config = dict(
    num_hidden_layers=13,
    hidden_size=160,
    num_attention_heads=2,
    num_key_value_heads=2,
    head_dim=64,
    intermediate_size=256,
    vocab_size=3976,
    hidden_act='geglu',
    norm='layernorm',
    norm_place='pre',
    norm_eps=1e-05,
    positions='learned',
    qk_norm=False,
    attn_scale=0.125,
    bias='none',
    tie_word_embeddings=True,
    parallel_block=False,
    init='normal',
    init_std_qkv=0.0158,
    init_std_o=0.0031,
    init_std_up=0.0158,
    init_std_down=0.0031,
    optimizer='soap_variant',
    learning_rate=0.00834,
    beta1=0.95,
    beta2=0.98,
    weight_decay=0.033,
    lr_head=0.00619,
    max_grad_norm=1.0,
    warmup_steps=200,
    schedule='wsd',
    decay_fraction=0.282,
    decay_shape='square',
    final_lr_fraction=0.05,
    batch_tokens=65536,
    max_seq_len=512,
    doc_mask=True,
    train_tokens=139300000,
    max_steps=2126,
    dataset='wikipedia_en',
)
Each number is 200 + 30 x the weight over the matrix's rms, rounded and kept within 0 to 999. Layers, rows and columns count from 0.

# q: layer 4 attention query, 128x160, rms 0.184, rows 0-8, columns 80-159
# k: layer 4 attention key, 128x160, rms 0.175, rows 0-7, columns 80-159
q0,158,156,186,236,178,182,220,245,250,191,104,178,227,170,213,191,170,179,210,186,127,161,207,261,124,200,179,257,239,191,161,174,168,171,223,195,251,216,188,217,194,176,236,187,223,192,227,145,163,177,211,153,239,235,241,190,222,174,174,185,168,191,221,135,204,168,226,189,228,187,158,161,187,197,167,217,176,235,195,174
k0,232,218,206,191,147,226,157,208,109,222,197,245,207,199,170,226,214,144,217,216,201,222,154,179,208,205,262,212,205,234,230,257,220,161,141,187,258,233,213,190,158,225,132,205,150,185,240,226,154,194,192,234,174,182,255,265,149,269,231,231,164,242,186,265,202,245,233,208,235,173,195,153,179,220,227,223,152,262,186,252
q1,183,214,187,246,239,147,191,234,196,163,141,195,221,172,283,220,214,219,227,221,165,228,176,196,167,180,204,215,207,183,181,156,197,177,245,187,160,197,154,190,183,167,197,218,189,174,187,248,215,215,170,208,216,222,215,158,177,197,235,177,168,194,188,149,255,222,167,235,210,225,144,188,214,182,107,218,226,141,149,184
k1,231,192,217,175,196,227,244,197,194,163,202,207,224,139,179,206,176,259,171,170,155,235,191,208,218,219,229,146,180,222,209,233,238,223,108,264,219,216,157,205,184,237,133,218,158,232,171,186,196,172,228,153,156,194,220,197,213,203,227,192,112,220,183,206,202,205,220,241,199,181,182,193,169,202,215,176,167,206,247,178
q2,265,202,225,228,230,202,234,193,224,210,214,119,194,216,182,184,210,164,202,200,229,196,230,170,154,234,159,191,216,227,201,194,234,131,193,223,164,211,223,212,226,177,177,184,210,194,222,208,182,184,169,191,175,230,196,215,201,171,163,121,185,173,178,217,173,226,245,237,175,267,250,158,182,184,237,236,224,220,185,259
k2,196,160,195,188,189,173,191,166,222,223,160,203,145,198,206,157,148,211,144,165,197,180,207,201,195,170,172,208,213,199,203,180,122,169,161,173,256,216,176,202,186,215,219,150,168,171,167,136,242,166,171,162,283,186,216,193,208,190,228,218,195,181,219,204,186,147,214,192,225,241,216,232,256,147,192,206,234,157,233,199
q3,199,234,233,209,221,209,142,195,248,167,203,181,222,193,226,229,194,232,150,193,266,177,215,145,244,208,233,251,224,222,210,199,147,182,213,178,182,186,234,284,162,275,184,199,192,206,195,201,211,206,240,161,194,242,194,216,144,217,184,177,223,154,207,193,160,218,237,212,226,184,219,205,249,171,192,206,228,218,222,240
k3,201,153,190,219,260,209,198,181,220,203,171,165,202,206,190,202,164,194,262,191,180,191,189,189,247,247,213,169,239,170,208,201,225,177,193,227,220,221,210,198,214,176,221,138,221,220,145,169,204,231,215,221,250,179,228,193,185,224,205,190,192,195,149,221,215,286,178,143,177,193,174,237,180,236,179,172,217,195,233,167
q4,273,151,206,196,201,170,210,210,223,173,208,208,201,188,203,208,153,187,214,214,251,175,217,218,234,184,208,219,173,152,214,230,208,204,204,167,190,228,229,221,276,186,199,192,163,193,194,229,161,203,206,171,201,210,218,189,189,220,202,200,244,179,242,196,233,167,186,216,189,207,200,204,225,203,166,179,192,178,194,189
k4,185,189,141,216,196,214,232,163,176,207,183,219,234,165,235,178,195,187,168,209,221,254,210,233,217,233,162,222,185,186,168,243,169,198,162,220,180,177,204,211,193,197,224,176,209,161,255,195,224,178,138,176,157,142,220,156,228,205,212,215,178,157,181,161,148,241,215,241,206,228,254,194,199,235,206,214,171,211,186,209
q5,167,180,190,203,201,185,196,213,208,228,213,247,174,224,154,163,195,184,162,165,196,185,213,235,210,214,214,223,198,219,234,197,184,205,226,177,219,178,244,188,202,237,213,159,151,186,284,184,229,127,177,178,160,196,174,166,238,212,242,215,155,212,245,217,173,147,198,126,203,154,186,178,210,152,250,169,229,177,201,179
k5,225,192,148,157,190,202,236,209,151,192,200,225,202,234,201,197,240,223,153,112,217,246,275,239,220,215,242,195,190,196,216,211,158,204,161,208,179,191,260,133,254,161,155,220,202,224,131,220,177,221,199,206,155,199,253,197,212,231,210,207,169,167,214,216,197,188,252,187,229,207,189,230,206,238,175,182,182,164,214,250
q6,208,210,213,214,202,208,250,259,209,172,177,194,256,198,205,230,239,182,214,185,236,238,228,216,155,216,222,231,193,186,163,206,209,203,173,229,232,155,176,164,222,185,216,202,218,155,175,195,221,143,159,233,211,193,219,176,243,207,159,197,226,211,203,215,229,223,201,223,221,192,215,209,186,184,190,219,188,213,174,174
k6,178,259,170,229,217,125,159,183,178,144,210,163,208,196,209,209,179,162,194,225,219,154,124,221,249,205,270,214,128,174,200,204,213,152,209,198,152,213,217,209,152,196,133,173,244,276,185,180,183,228,198,218,186,222,191,240,189,184,250,198,195,240,138,210,207,191,248,243,242,148,170,141,186,206,210,143,194,176,236,198
q7,149,176,177,183,194,187,166,191,202,187,192,193,238,189,129,199,223,180,211,198,225,211,185,221,230,223,219,220,206,237,165,227,184,135,252,193,221,204,227,232,206,190,156,259,187,267,213,200,193,177,204,170,183,176,238,152,194,211,233,197,161,181,229,227,192,221,141,221,182,227,219,164,140,222,212,190,174,163,186,210
k7,148,219,174,225,182,221,201,148,187,206,234,208,201,166,248,169,239,171,223,157,173,277,251,169,239,203,215,218,219,231,200,163,203,192,197,182,166,187,191,221,138,208,208,193,205,184,180,260,164,223,225,202,199,184,195,251,155,191,211,180,217,241,219,223,191,170,231,159,199,203,121,240,275,220,147,199,240,193,183,178
q8,217,159,180,167,212,196,229,190,195,245,192,192,216,193,174,192,201,202,202,183,215,242,216,185,205,188,158,211,183,221,207,198,192,192,162,210,235,184,216,201,219,243,206,196,186,185,186,197,207,216,248,145,247,200,207,177,186,194,166,257,220,193,251,167,214,190,167,236,167,191,205,219,210,212,189,207,193,182,139,188